Part of a small language model's weights: MLP 1024 squared ReLU.
Each number is 200 + 20 x the weight over the matrix's rms, rounded and kept within 0 to 999. Layers, rows and columns count from 0.

# q: layer 3 attention query, 256x256, rms 0.0993, rows 188-191, columns 128-191
# k: layer 3 attention key, 256x256, rms 0.098, rows 188-191, columns 128-191
# v: layer 3 attention value, 256x256, rms 0.0928, rows 128-176, columns 128-191
# o: layer 3 attention output (transposed), 256x256, rms 0.0934, rows 128-175, columns 128-191
q188,246,195,237,210,196,204,209,187,195,210,198,171,202,192,189,160,208,149,218,196,213,209,141,192,183,187,204,180,200,230,224,184,196,196,226,210,214,169,197,196,198,224,182,192,199,217,188,211,184,204,272,242,205,210,210,183,217,217,227,205,171,182,214,210
k188,218,165,211,206,206,220,211,214,205,249,178,190,242,193,220,234,198,204,182,195,211,214,212,215,178,178,192,206,185,170,190,196,205,214,200,242,199,220,198,191,219,221,221,211,175,208,224,228,204,180,241,185,213,190,196,217,185,164,199,180,198,199,218,200
q189,223,231,198,160,218,207,198,206,156,184,225,188,211,189,188,192,192,205,236,180,197,189,224,206,223,201,201,231,195,166,160,223,206,225,190,179,210,208,235,201,192,232,217,188,192,249,190,195,210,182,190,204,207,201,216,198,219,190,224,227,218,196,218,174
k189,186,223,180,221,226,170,202,262,199,202,219,247,185,215,183,198,185,207,195,205,206,215,174,207,182,217,192,175,202,209,197,226,219,185,210,169,181,181,203,210,180,206,192,223,186,217,181,192,168,208,167,225,217,177,202,212,228,224,206,208,221,211,232,236
q190,205,185,190,202,213,199,232,188,193,195,179,190,207,210,234,204,164,208,205,233,190,220,170,211,193,152,221,217,209,204,182,204,214,241,192,211,203,207,210,193,191,220,224,188,175,200,203,206,210,141,200,224,212,233,185,218,205,176,186,207,173,229,187,227
k190,185,223,196,218,164,229,193,200,235,162,163,205,179,219,198,186,202,220,194,192,213,217,213,218,212,262,178,196,200,224,202,153,184,219,170,201,208,171,190,197,197,237,223,217,172,211,213,225,188,239,230,189,192,215,133,153,229,137,183,204,192,215,194,185
q191,174,208,209,193,192,199,220,225,179,187,193,179,197,206,199,190,222,185,157,199,188,211,189,200,167,205,241,215,221,182,230,213,208,228,210,218,228,240,222,192,156,224,212,176,217,174,164,218,191,208,195,199,182,191,218,182,230,202,199,229,186,189,203,198
k191,198,209,150,200,205,182,197,197,189,193,162,207,162,186,198,164,207,219,186,205,150,160,195,203,165,203,195,181,205,253,210,167,208,164,200,180,196,180,225,185,221,229,201,193,225,199,199,178,191,213,208,227,221,175,198,186,190,209,208,226,207,224,175,215
v128,208,218,166,211,203,204,185,171,226,177,189,199,180,188,216,179,187,188,199,190,208,173,243,187,184,210,205,159,194,204,190,199,217,219,179,174,171,218,181,214,193,187,188,238,218,203,201,225,190,235,205,198,224,159,179,157,211,202,180,180,199,194,181,191
o128,200,217,197,219,172,211,223,188,205,164,231,192,226,218,204,206,223,206,212,180,195,187,195,219,183,177,194,178,170,194,190,157,213,186,189,168,194,198,192,223,187,221,205,206,201,214,195,224,193,163,223,186,161,217,207,214,221,192,207,201,151,184,187,222
v129,235,202,179,251,190,198,217,196,194,196,203,222,208,170,181,179,224,221,176,155,223,185,215,182,199,181,203,220,198,197,191,201,231,207,199,192,208,212,212,187,188,172,206,216,229,211,202,200,201,220,204,184,193,238,230,174,183,205,175,231,215,192,179,191
o129,203,196,198,204,230,182,180,210,222,239,211,173,197,192,192,187,196,157,204,213,231,213,217,230,179,208,200,208,190,204,195,200,204,212,199,201,196,172,205,210,198,208,222,219,190,192,214,191,169,248,191,198,243,170,170,202,190,208,212,202,230,202,193,170
v130,208,180,175,213,199,239,189,248,230,217,174,213,159,220,220,171,197,140,170,151,208,212,213,228,167,151,190,156,186,180,232,169,151,186,228,186,198,195,214,223,225,201,182,238,211,251,216,178,207,215,158,164,227,183,206,175,179,165,177,239,203,220,223,173
o130,185,188,170,208,214,185,204,177,211,211,200,232,213,185,153,196,195,229,190,206,209,187,179,184,178,197,206,178,190,226,213,203,181,174,206,170,196,196,219,195,219,208,214,171,169,210,198,188,194,226,179,191,188,223,193,238,243,213,188,190,199,190,171,214
v131,214,205,185,150,223,199,170,238,205,195,207,209,214,197,193,228,191,225,192,222,194,196,183,206,185,186,201,200,207,180,177,188,203,161,189,250,214,207,219,209,225,176,181,200,218,203,211,179,223,246,195,218,198,174,205,210,185,154,212,234,188,185,209,172
o131,185,183,202,198,224,183,160,234,191,200,198,195,192,245,181,234,193,217,187,204,219,210,187,214,209,178,203,189,222,195,198,199,210,192,195,188,205,190,210,220,184,220,207,198,171,168,176,231,205,202,182,205,190,164,185,205,209,177,192,183,223,186,212,218
v132,208,216,223,219,185,176,195,212,236,196,179,186,217,202,204,222,198,179,230,218,197,206,224,179,210,200,161,235,207,224,202,175,233,183,216,226,212,187,179,212,214,202,203,225,193,206,204,222,149,188,202,203,199,180,163,206,207,210,191,197,214,195,171,225
o132,203,203,209,190,189,211,209,206,215,187,229,169,210,181,222,204,202,182,200,216,178,198,185,213,224,224,199,175,221,218,209,190,187,228,199,229,188,197,204,177,222,248,194,168,209,210,209,196,194,187,227,195,165,197,190,226,174,230,222,218,236,205,222,195
v133,224,229,206,210,216,198,179,189,204,177,210,190,213,229,197,230,223,182,184,185,154,199,137,170,197,180,206,208,188,178,208,225,170,204,235,179,194,202,181,187,183,192,219,190,181,216,183,170,199,193,202,180,175,209,214,242,176,197,206,197,193,202,202,205
o133,232,199,153,212,230,195,147,197,210,210,189,189,217,242,213,216,172,179,160,149,183,222,224,219,170,217,205,213,181,186,200,158,206,209,205,203,251,170,206,200,229,200,220,206,187,248,207,195,225,188,198,161,174,196,209,223,196,223,226,212,193,171,191,230
v134,195,193,190,187,190,170,181,182,210,192,210,184,197,205,194,214,221,210,191,225,196,215,197,223,201,169,200,203,202,211,216,181,204,182,222,248,199,221,179,185,155,185,209,198,212,207,179,186,158,196,180,232,215,220,215,167,195,183,212,195,202,209,174,185
o134,233,265,193,190,196,198,223,202,213,180,227,194,173,205,199,186,216,176,215,209,186,213,196,206,204,202,176,202,221,198,209,208,201,180,181,191,187,215,210,195,183,237,206,194,226,222,214,178,178,209,210,168,178,184,211,217,199,186,195,184,205,209,186,201
v135,191,178,228,163,177,225,201,188,185,202,224,199,148,218,185,203,215,174,216,176,219,215,187,221,176,188,206,178,197,202,189,215,206,225,180,162,185,167,238,222,167,216,202,156,208,193,231,155,173,201,227,216,213,202,231,212,193,229,179,154,185,193,235,198
o135,212,200,192,180,219,215,203,211,214,186,189,218,197,235,182,208,135,224,198,204,209,202,190,170,190,176,203,220,184,198,213,188,206,219,235,201,234,214,213,190,183,143,204,236,197,197,184,190,206,173,201,187,216,202,196,217,184,215,193,210,146,157,177,214
v136,224,193,216,247,207,224,219,212,183,185,212,165,173,228,183,200,211,191,220,181,198,195,217,245,221,209,192,169,184,192,211,213,212,208,234,209,173,199,211,172,209,215,187,191,206,232,217,216,192,189,188,189,190,213,187,219,160,210,199,220,214,196,186,225
o136,209,192,182,183,222,195,177,172,195,208,211,202,196,194,189,175,204,188,167,229,245,185,229,183,200,203,217,213,179,203,200,218,183,198,220,199,199,183,184,196,237,180,190,213,166,206,200,185,222,227,204,226,234,213,200,183,196,241,211,207,247,212,173,161
v137,228,197,222,209,224,206,187,165,172,208,171,214,208,163,220,200,151,225,188,197,158,203,244,221,186,221,208,202,209,182,198,202,192,211,176,218,201,186,179,209,213,148,209,193,205,188,176,220,201,191,198,209,178,210,201,193,204,216,204,181,215,205,232,193
o137,208,185,191,203,194,197,195,187,230,188,223,177,193,197,177,201,221,211,226,194,209,191,189,234,205,209,184,218,204,214,221,226,205,195,223,198,191,178,189,250,186,151,182,199,177,203,190,230,203,208,199,186,202,196,189,239,194,216,199,187,165,186,174,225
v138,203,203,225,232,194,227,215,206,225,215,192,215,186,227,174,172,214,227,232,176,191,206,236,196,214,258,189,197,208,205,203,237,216,219,189,162,215,223,199,191,191,172,205,196,158,170,188,249,238,194,186,190,206,236,203,204,238,180,182,210,206,216,194,196
o138,201,196,223,190,178,213,190,185,180,195,216,204,218,203,200,189,208,202,209,195,178,216,202,200,195,204,190,205,200,184,190,222,173,200,187,258,175,197,171,232,200,207,188,180,209,235,202,194,202,230,215,194,229,200,244,211,199,183,183,211,200,213,219,172
v139,234,224,209,184,152,221,232,202,185,185,207,196,195,209,136,170,163,223,187,230,183,206,181,199,236,199,191,218,209,177,204,179,211,195,210,186,216,191,185,193,199,190,196,197,204,203,224,210,216,127,226,191,157,231,207,195,217,235,217,234,200,191,182,212
o139,196,197,232,196,217,200,188,211,205,177,234,187,194,189,185,198,204,180,184,193,203,201,188,183,209,211,215,174,206,224,212,235,165,234,199,220,215,200,213,184,172,212,226,187,193,190,172,216,221,186,169,205,187,223,214,204,176,218,245,184,238,218,208,209
v140,184,190,216,176,195,195,193,201,228,177,222,230,183,178,214,198,200,193,215,233,244,188,171,210,199,229,191,231,200,190,193,204,204,193,179,184,213,210,225,210,234,175,204,196,186,186,202,189,205,193,179,217,216,194,216,205,155,205,190,221,195,195,188,206
o140,188,170,221,217,179,208,186,172,173,199,191,213,174,212,192,208,167,198,202,177,201,206,205,195,218,240,185,228,199,170,190,174,222,189,208,228,223,164,197,177,231,198,199,223,184,208,205,174,220,207,181,196,202,211,203,220,199,234,219,197,187,178,197,185
v141,207,191,190,224,225,224,190,192,191,204,180,225,201,205,223,205,224,183,196,170,220,178,222,222,174,202,185,171,195,214,177,215,221,222,234,183,174,197,191,204,211,173,217,197,173,185,207,151,242,237,194,190,204,190,210,195,207,224,179,233,186,204,184,172
o141,179,179,198,189,199,164,193,215,181,190,222,201,197,194,204,221,148,213,177,205,179,229,199,216,182,218,168,238,195,217,215,199,170,206,201,199,192,190,172,215,213,173,204,191,188,226,206,167,221,233,196,216,218,192,175,223,196,203,184,193,179,202,213,208
v142,174,205,187,205,186,231,213,163,219,192,202,188,174,226,218,220,214,183,191,191,181,183,222,192,180,205,168,230,210,182,222,190,190,176,167,216,185,203,204,205,223,195,162,198,221,132,204,187,182,209,198,211,211,189,215,200,210,182,173,187,186,216,207,204
o142,226,185,198,186,208,168,188,204,203,182,190,183,197,195,198,212,140,201,154,155,169,209,204,181,231,220,224,206,183,194,152,184,191,216,158,211,210,184,213,188,219,184,231,201,159,213,191,192,188,212,172,207,226,197,194,207,184,210,202,204,226,205,224,205
v143,182,176,242,187,193,174,194,223,217,211,184,229,200,181,191,251,214,141,173,178,204,188,195,194,138,210,185,160,198,225,197,194,197,208,207,170,186,228,204,202,201,202,185,200,208,199,186,197,234,184,211,224,222,226,216,263,179,211,194,202,202,212,214,207
o143,164,165,201,203,221,148,187,186,150,169,177,191,198,191,196,214,177,233,212,215,221,208,179,179,179,222,222,206,210,202,203,183,206,172,197,208,188,184,202,196,206,188,190,179,217,199,195,210,203,202,229,225,201,187,181,167,200,184,168,191,241,194,164,205
v144,233,196,151,203,166,220,208,171,194,186,162,216,179,225,191,221,198,191,168,196,192,207,205,231,183,181,207,167,177,238,186,188,192,193,212,228,195,214,210,188,192,223,181,219,160,199,215,215,165,213,199,190,198,208,226,228,219,210,171,221,204,205,205,227
o144,209,214,197,221,221,197,190,198,204,198,227,185,168,224,192,186,263,220,212,191,182,188,202,185,215,205,217,182,222,206,204,190,207,181,188,173,199,201,196,199,231,210,211,169,191,216,196,211,165,212,185,219,225,190,216,174,237,177,201,195,209,192,231,224
v145,209,220,174,206,240,199,199,205,227,200,225,184,209,215,194,187,238,200,191,172,180,181,217,214,184,187,199,216,215,194,203,174,194,210,160,183,204,209,217,211,187,213,211,147,203,188,173,206,180,224,216,224,211,184,227,210,218,194,202,190,188,188,250,209
o145,201,174,171,183,214,155,183,194,172,175,174,207,182,242,210,209,191,206,181,176,201,190,189,227,188,192,177,206,168,157,225,198,219,173,215,190,198,180,216,216,200,186,216,207,166,209,197,229,196,177,193,196,190,233,196,234,166,196,176,199,228,187,193,214
v146,177,197,227,196,196,181,193,198,192,190,223,178,184,197,185,178,217,213,232,202,197,205,205,215,189,191,189,219,195,206,219,221,193,225,187,189,209,184,168,195,211,214,154,184,202,242,206,205,207,198,218,196,188,222,175,191,239,160,203,208,204,189,182,159
o146,215,239,207,163,204,220,233,200,230,183,195,152,197,196,204,224,198,195,201,255,207,194,193,208,217,167,203,200,202,194,220,219,212,235,214,211,211,215,185,182,183,205,210,210,223,179,184,195,222,197,229,182,168,192,186,232,162,218,205,218,183,205,179,206
v147,211,217,204,170,204,202,206,229,171,189,187,169,225,176,195,210,186,214,119,227,226,215,201,190,206,204,197,203,194,197,205,196,189,214,208,192,178,212,200,206,196,178,244,172,193,211,206,201,167,173,189,235,187,199,159,204,157,187,195,195,202,188,201,194
o147,175,203,212,193,215,204,192,201,184,172,228,205,189,221,172,200,189,204,232,227,198,199,189,225,192,227,178,195,224,197,187,200,204,192,198,188,219,214,183,192,191,243,209,190,225,218,215,228,224,184,199,217,208,191,204,210,208,161,210,203,197,201,209,219
v148,185,192,191,147,191,202,175,220,147,206,224,194,200,221,223,237,213,212,226,207,249,223,190,192,256,218,216,181,182,191,200,202,188,206,222,187,187,199,212,188,221,185,246,183,190,216,201,202,199,180,186,212,214,189,204,203,200,220,204,191,190,188,187,199
o148,200,227,211,172,199,211,197,183,213,212,231,226,218,221,190,183,196,176,201,212,184,231,198,196,172,186,193,178,191,220,184,229,161,204,238,172,210,220,204,209,167,193,196,187,175,219,242,207,212,203,179,202,198,210,237,217,198,190,233,207,199,224,212,184
v149,160,230,176,183,201,185,217,175,192,237,194,205,204,246,212,214,226,189,169,223,183,218,189,198,224,192,191,229,228,191,179,199,188,178,181,205,219,220,201,209,169,215,223,219,203,181,201,190,172,187,187,158,191,225,248,198,204,187,225,221,193,199,218,261
o149,185,175,215,215,214,199,168,205,177,192,160,197,222,192,174,206,177,212,191,189,198,170,193,208,214,232,220,201,204,195,241,194,207,224,205,239,203,206,169,192,210,184,217,192,186,188,210,200,227,216,198,185,178,201,206,172,190,233,190,204,195,190,214,218
v150,213,195,204,227,179,205,212,208,176,192,205,185,200,205,227,218,229,202,158,206,213,190,182,215,229,186,201,190,189,219,227,170,184,194,206,192,193,217,222,190,195,158,241,200,205,174,178,227,157,208,156,181,188,197,197,176,178,214,194,215,196,191,189,201
o150,181,237,192,191,193,211,199,201,229,252,202,202,202,192,192,165,193,181,250,241,200,226,220,198,169,206,202,233,197,184,214,227,231,219,169,190,213,209,198,197,187,214,198,210,186,201,209,182,186,239,174,215,219,240,214,188,216,183,235,190,170,199,232,137
v151,200,199,210,230,182,177,205,220,224,201,191,187,208,187,216,215,191,204,231,179,180,210,213,214,185,138,191,185,175,202,200,212,230,182,205,230,196,190,179,189,196,225,169,214,189,180,211,189,156,212,201,224,206,167,190,208,184,200,201,199,200,203,197,228
o151,177,209,216,182,184,214,194,185,232,191,191,199,224,205,195,214,190,194,208,231,207,164,221,223,189,177,192,197,207,232,175,202,217,212,193,202,204,242,205,221,203,216,247,226,211,203,172,231,194,170,212,234,148,203,213,186,217,185,212,183,203,219,234,211
v152,176,166,212,233,192,187,213,187,218,188,179,206,169,227,181,193,222,175,217,163,220,193,183,189,198,151,194,171,189,198,222,191,202,163,196,179,164,195,204,183,203,196,184,247,206,242,207,218,198,193,196,176,225,209,217,149,211,189,195,145,197,182,221,234
o152,198,196,193,199,215,159,198,235,207,202,180,195,178,234,193,215,215,214,197,215,176,176,188,196,215,195,221,179,225,187,160,174,207,193,179,173,215,207,190,162,198,221,257,194,170,164,179,221,194,212,214,159,236,212,219,184,186,173,184,214,211,197,215,206
v153,179,184,212,172,199,182,187,197,226,190,201,194,193,224,223,246,201,203,186,245,216,185,215,200,218,199,190,205,191,226,189,201,220,231,209,219,191,192,188,210,201,206,218,207,203,207,209,201,180,180,183,207,208,176,153,206,221,195,223,199,177,190,169,212
o153,198,232,179,168,210,199,193,190,205,213,213,212,207,182,191,197,171,181,190,190,198,205,207,220,192,230,205,179,194,200,200,222,201,216,186,224,211,198,236,200,199,220,220,182,178,197,193,181,196,223,216,235,145,216,205,213,196,217,211,220,214,210,190,196
v154,191,198,204,187,215,213,181,189,217,217,185,237,197,187,187,180,207,196,161,203,192,190,152,213,219,213,195,152,212,204,207,178,196,195,246,176,217,196,185,210,223,171,222,214,227,215,198,215,207,188,211,201,184,205,225,178,174,207,196,204,182,216,178,201
o154,176,189,164,222,157,174,183,229,194,200,184,247,218,200,187,198,215,252,203,207,229,214,225,175,194,184,178,206,211,190,221,221,199,173,214,203,184,218,197,197,201,190,179,204,188,198,195,168,201,177,219,181,164,221,195,162,214,229,199,170,212,200,191,192
v155,209,188,200,180,216,186,187,211,201,192,195,217,185,230,195,236,194,187,188,191,201,188,212,168,193,192,183,181,173,186,194,194,210,198,201,222,214,209,192,220,188,197,189,195,184,207,206,229,183,230,214,198,198,195,204,187,201,202,201,220,201,184,190,185
o155,197,208,216,215,183,188,192,180,191,230,143,183,192,195,214,207,199,190,152,216,199,199,245,210,189,179,196,206,226,192,211,196,172,211,178,211,229,182,199,168,194,245,215,199,199,210,226,164,182,234,195,227,223,188,179,238,187,211,207,219,186,199,187,190
v156,215,182,205,181,214,215,213,221,184,212,209,226,205,188,215,179,173,188,214,220,225,191,205,201,208,203,205,210,205,206,177,202,202,228,206,165,195,208,207,186,178,196,179,232,183,213,199,188,249,212,203,181,192,217,238,215,215,206,192,184,198,214,229,169
o156,209,167,213,184,209,192,209,229,227,188,196,174,169,194,211,212,211,190,178,238,198,195,186,170,177,209,172,209,176,167,240,245,224,191,200,214,168,223,194,207,195,188,182,207,202,170,216,208,209,175,195,231,221,214,172,217,183,215,214,172,213,186,191,219
v157,208,198,182,239,212,184,204,157,202,202,156,219,171,226,226,191,198,169,245,187,208,219,176,198,201,191,215,177,209,239,207,204,206,216,204,225,191,190,206,203,180,224,189,244,184,195,196,153,222,203,207,187,188,182,174,219,201,179,202,211,220,221,210,213
o157,228,232,203,198,198,186,205,216,217,216,220,221,227,181,228,201,180,225,231,166,195,231,197,157,194,223,193,189,175,228,156,171,190,186,195,190,165,218,181,180,226,190,198,238,223,211,223,187,232,150,231,202,229,175,219,184,206,194,180,183,187,201,214,207
v158,232,173,163,214,202,175,195,209,230,198,169,219,199,190,223,200,201,195,187,174,226,196,201,174,208,159,189,191,202,173,198,204,195,218,185,201,220,213,207,218,201,219,224,203,187,194,165,187,211,178,197,208,221,183,169,209,205,193,198,207,206,206,211,232
o158,188,235,205,206,170,222,245,179,212,229,209,197,176,195,206,183,231,163,235,198,187,226,217,199,198,190,207,192,185,181,235,187,186,193,200,181,205,208,216,192,176,206,182,230,210,231,234,172,196,219,209,182,218,210,214,212,217,213,211,216,175,198,190,155
v159,193,217,181,215,221,199,204,196,213,191,236,174,228,201,204,178,237,183,192,170,232,190,178,189,185,242,178,201,211,214,208,213,204,216,210,178,203,217,185,182,200,188,205,183,199,179,169,217,165,209,192,189,212,179,227,190,220,176,216,179,182,193,188,191
o159,193,224,204,170,190,202,188,236,213,229,168,169,198,196,181,242,192,210,195,228,198,165,205,203,200,173,225,180,199,187,224,201,203,215,202,192,236,223,169,180,218,209,226,219,208,194,167,205,187,180,203,175,145,191,210,186,186,238,200,197,208,222,163,196
v160,246,168,218,188,202,207,183,226,202,201,194,183,226,192,207,142,222,185,188,212,210,183,166,197,230,215,211,183,200,183,209,194,175,185,217,188,218,215,210,188,221,238,209,179,190,176,213,250,225,201,220,192,162,208,220,214,182,202,162,174,188,201,236,189
o160,159,191,206,190,190,179,201,228,189,172,191,182,147,208,192,214,257,240,213,211,171,199,192,187,188,232,205,223,173,201,218,224,226,197,216,191,177,198,164,206,196,171,189,189,213,190,206,188,201,205,170,214,206,187,203,171,193,215,178,209,194,204,191,187
v161,190,181,211,225,221,181,228,219,185,197,204,189,215,175,176,163,183,213,213,234,230,191,226,204,202,232,214,180,200,186,204,207,186,196,223,190,206,229,217,175,216,205,206,220,210,191,195,212,226,210,181,213,199,186,175,221,179,215,203,248,214,192,213,206
o161,169,204,176,183,206,228,193,193,191,210,244,206,238,183,202,197,206,194,195,177,200,198,205,216,238,200,169,187,191,220,220,201,183,210,211,223,212,224,198,210,169,187,207,216,223,200,212,206,237,216,200,202,218,183,198,238,219,180,230,224,175,185,183,183
v162,205,197,191,210,211,204,232,233,183,195,221,213,202,183,226,236,200,197,203,227,187,177,183,210,172,206,212,223,188,235,176,189,194,208,201,179,210,201,216,183,189,187,176,166,187,209,209,210,187,223,228,174,158,166,218,237,200,210,187,209,195,216,217,160
o162,207,204,203,179,216,187,194,191,181,204,185,181,180,202,230,204,190,185,234,206,205,194,195,185,209,220,195,203,184,223,224,182,154,233,181,178,186,182,193,191,200,198,147,146,209,218,226,209,201,223,239,154,218,187,211,173,193,169,173,192,200,211,206,193
v163,221,211,208,209,219,234,196,207,155,203,208,203,199,172,181,180,194,193,171,205,215,202,209,195,190,234,216,165,204,185,182,231,183,225,164,189,208,211,217,200,217,198,184,169,197,202,180,212,187,204,219,209,200,215,208,194,195,190,182,182,207,212,233,224
o163,218,193,176,222,212,185,206,173,182,214,178,200,166,236,209,196,219,224,205,174,205,227,197,200,186,195,210,195,189,159,228,184,189,188,195,185,198,193,196,207,190,173,172,214,171,214,225,177,195,189,185,168,237,176,200,226,191,208,193,225,202,193,167,199
v164,163,204,210,240,223,195,204,175,214,187,226,196,222,210,205,229,166,185,196,199,220,196,239,172,192,265,185,202,197,200,204,184,216,221,169,166,203,200,214,211,217,187,183,211,234,173,200,196,197,162,171,214,228,193,202,200,131,215,201,182,200,179,185,185
o164,207,171,183,177,212,203,189,221,202,206,176,202,203,205,221,256,198,191,199,185,215,174,181,191,193,184,193,185,191,216,182,208,166,197,206,216,171,223,192,185,215,219,161,190,224,199,208,195,209,170,224,217,186,207,210,188,176,191,220,207,206,202,201,176
v165,217,201,223,210,186,198,180,224,228,192,165,208,228,207,198,215,175,220,219,193,206,186,217,196,188,206,195,153,165,245,202,191,187,159,243,172,185,201,176,205,204,171,225,171,175,226,200,231,239,197,214,187,160,203,172,169,182,214,193,245,216,221,157,229
o165,167,196,182,212,198,174,158,183,223,204,205,212,207,188,222,171,187,172,204,210,200,192,219,205,189,231,201,210,199,219,195,176,199,252,199,200,171,169,201,205,179,192,209,206,204,214,209,184,190,218,207,197,189,168,215,168,235,174,210,151,169,222,181,165
v166,197,224,206,215,192,193,207,201,204,206,192,174,241,196,212,242,189,207,202,179,213,203,198,198,202,236,180,220,199,202,214,200,194,205,188,215,219,188,197,189,218,248,178,208,234,165,202,184,171,199,159,218,184,173,186,237,181,208,202,232,194,183,193,174
o166,216,209,179,173,194,208,201,173,176,169,190,203,158,207,194,187,212,227,217,211,165,170,200,199,161,178,203,177,217,185,226,211,227,158,205,195,171,214,182,188,187,208,233,190,185,208,205,230,205,189,233,176,173,207,238,185,228,211,181,219,214,217,202,200
v167,205,167,239,199,169,186,206,170,198,190,208,189,190,212,184,243,242,204,234,208,192,182,190,219,209,191,212,221,204,214,210,177,211,164,200,215,181,185,173,194,208,213,226,176,218,165,194,206,171,204,199,181,185,220,193,205,170,213,202,203,195,194,167,240
o167,195,220,216,184,197,209,190,233,195,201,206,203,202,199,206,214,165,210,217,209,209,213,192,194,211,208,205,226,187,233,164,209,241,221,206,196,206,200,210,201,199,182,192,196,200,208,201,184,206,195,215,193,192,205,209,153,170,191,204,195,274,201,220,167
v168,217,201,204,168,198,198,164,224,208,178,224,202,185,222,218,208,212,188,191,161,188,201,220,204,198,204,184,178,198,182,216,186,207,182,199,197,202,206,193,207,194,182,190,230,210,201,197,235,179,212,161,215,212,203,207,186,172,196,194,194,204,190,219,188
o168,179,218,203,195,187,197,201,186,207,237,193,191,188,169,183,194,220,185,173,205,195,211,211,233,204,192,241,214,205,187,226,179,205,223,176,196,225,187,185,182,166,184,215,209,196,201,206,202,179,215,236,199,183,230,193,182,223,197,215,198,193,210,171,192
v169,201,192,207,185,209,209,182,196,209,195,258,197,208,199,172,191,204,211,196,203,210,220,157,207,195,196,185,201,199,177,189,138,202,180,220,212,220,193,214,223,233,215,191,144,223,213,178,240,202,164,226,227,196,175,238,211,200,168,199,232,199,206,224,213
o169,225,180,191,193,202,156,170,240,173,213,186,203,171,224,179,209,230,166,198,191,185,197,169,190,191,174,200,167,211,181,180,185,188,187,247,228,183,205,186,207,142,213,206,209,181,201,166,229,201,161,188,231,186,193,204,189,180,218,202,194,166,183,180,234
v170,199,207,226,204,201,196,175,195,195,195,248,175,234,203,160,204,199,244,176,213,178,209,189,210,206,216,201,200,216,232,198,216,211,191,207,191,189,200,185,205,197,187,180,167,237,191,199,206,222,191,192,218,191,221,224,188,191,219,210,212,194,188,176,187
o170,186,186,195,212,217,195,168,178,191,201,158,191,218,193,199,226,166,235,152,203,212,199,206,209,203,215,199,218,233,178,205,219,208,187,198,247,203,157,161,202,188,223,223,188,223,190,164,238,219,209,227,230,195,211,189,205,224,150,207,179,184,182,184,229
v171,210,183,217,221,173,229,222,204,201,204,180,193,177,203,213,183,193,169,241,198,202,207,214,216,193,209,211,194,194,179,191,209,217,205,193,228,218,182,219,202,193,203,174,220,187,172,201,197,216,215,175,190,221,176,229,200,224,179,151,181,175,199,215,204
o171,177,201,199,175,215,219,179,164,206,186,184,210,180,204,174,187,186,200,163,140,177,175,181,201,205,194,210,225,193,200,204,173,210,226,214,211,214,187,202,194,223,170,188,176,168,206,200,179,213,209,184,186,180,210,181,195,194,191,208,221,245,168,208,180
v172,229,191,210,220,184,207,177,197,188,199,207,204,238,213,201,211,217,184,193,210,211,198,191,213,199,129,182,236,198,174,234,181,163,156,244,201,195,171,150,190,218,210,244,203,235,208,186,188,203,179,242,172,166,194,178,175,185,213,206,197,228,203,129,189
o172,188,221,179,211,215,183,162,218,215,253,214,186,225,228,212,224,213,193,208,197,200,230,211,205,210,179,182,177,194,189,207,170,181,220,203,211,201,190,223,200,183,235,173,192,184,187,218,159,170,190,197,225,207,213,198,201,188,180,206,175,189,202,213,195
v173,201,216,207,215,183,207,196,164,213,202,211,221,214,163,199,197,186,177,182,243,207,194,209,207,234,233,225,160,196,211,196,234,226,203,174,219,168,210,200,200,188,149,219,207,206,216,186,249,201,220,230,182,219,182,177,197,232,200,238,223,216,193,183,222
o173,179,184,175,225,190,179,198,210,174,208,186,224,218,196,215,201,202,217,180,193,211,192,165,168,201,230,202,203,182,178,156,186,183,228,216,230,187,206,193,216,218,185,197,229,175,186,173,187,192,163,181,203,208,188,212,209,202,186,183,176,166,170,182,211
v174,196,199,219,187,227,204,170,220,193,196,173,194,185,224,190,175,163,205,216,173,171,198,207,216,176,166,198,167,200,182,209,215,219,205,248,164,201,179,221,197,215,207,190,217,152,222,199,166,237,201,195,226,223,176,201,249,164,195,220,201,217,194,203,204
o174,190,216,204,197,156,214,217,200,201,200,240,224,220,175,173,185,246,168,236,199,195,186,209,183,203,194,204,221,199,209,206,163,166,195,223,209,204,193,207,176,227,166,193,238,202,221,199,198,195,162,239,213,168,253,224,167,194,208,212,204,225,186,173,203
v175,188,174,173,198,195,206,205,223,188,192,200,221,159,173,167,208,198,197,172,217,200,167,168,186,186,202,217,186,204,172,216,183,209,190,153,196,187,193,205,192,172,211,215,202,174,173,203,220,190,219,196,181,201,229,204,197,190,184,204,184,210,177,228,182
o175,206,195,218,222,200,216,207,178,245,197,185,198,227,227,238,210,189,240,183,173,227,214,225,223,208,228,186,218,202,194,193,219,257,171,168,192,220,208,179,237,226,206,208,224,237,176,197,200,211,201,208,179,197,163,217,179,213,191,202,180,176,176,205,214
v176,222,184,230,175,213,223,197,220,146,181,236,167,203,193,217,189,162,194,229,201,227,205,188,204,177,210,174,215,190,196,209,233,174,218,257,218,184,186,224,185,205,170,198,206,187,269,179,185,201,217,195,215,190,156,179,217,182,180,206,189,204,209,182,197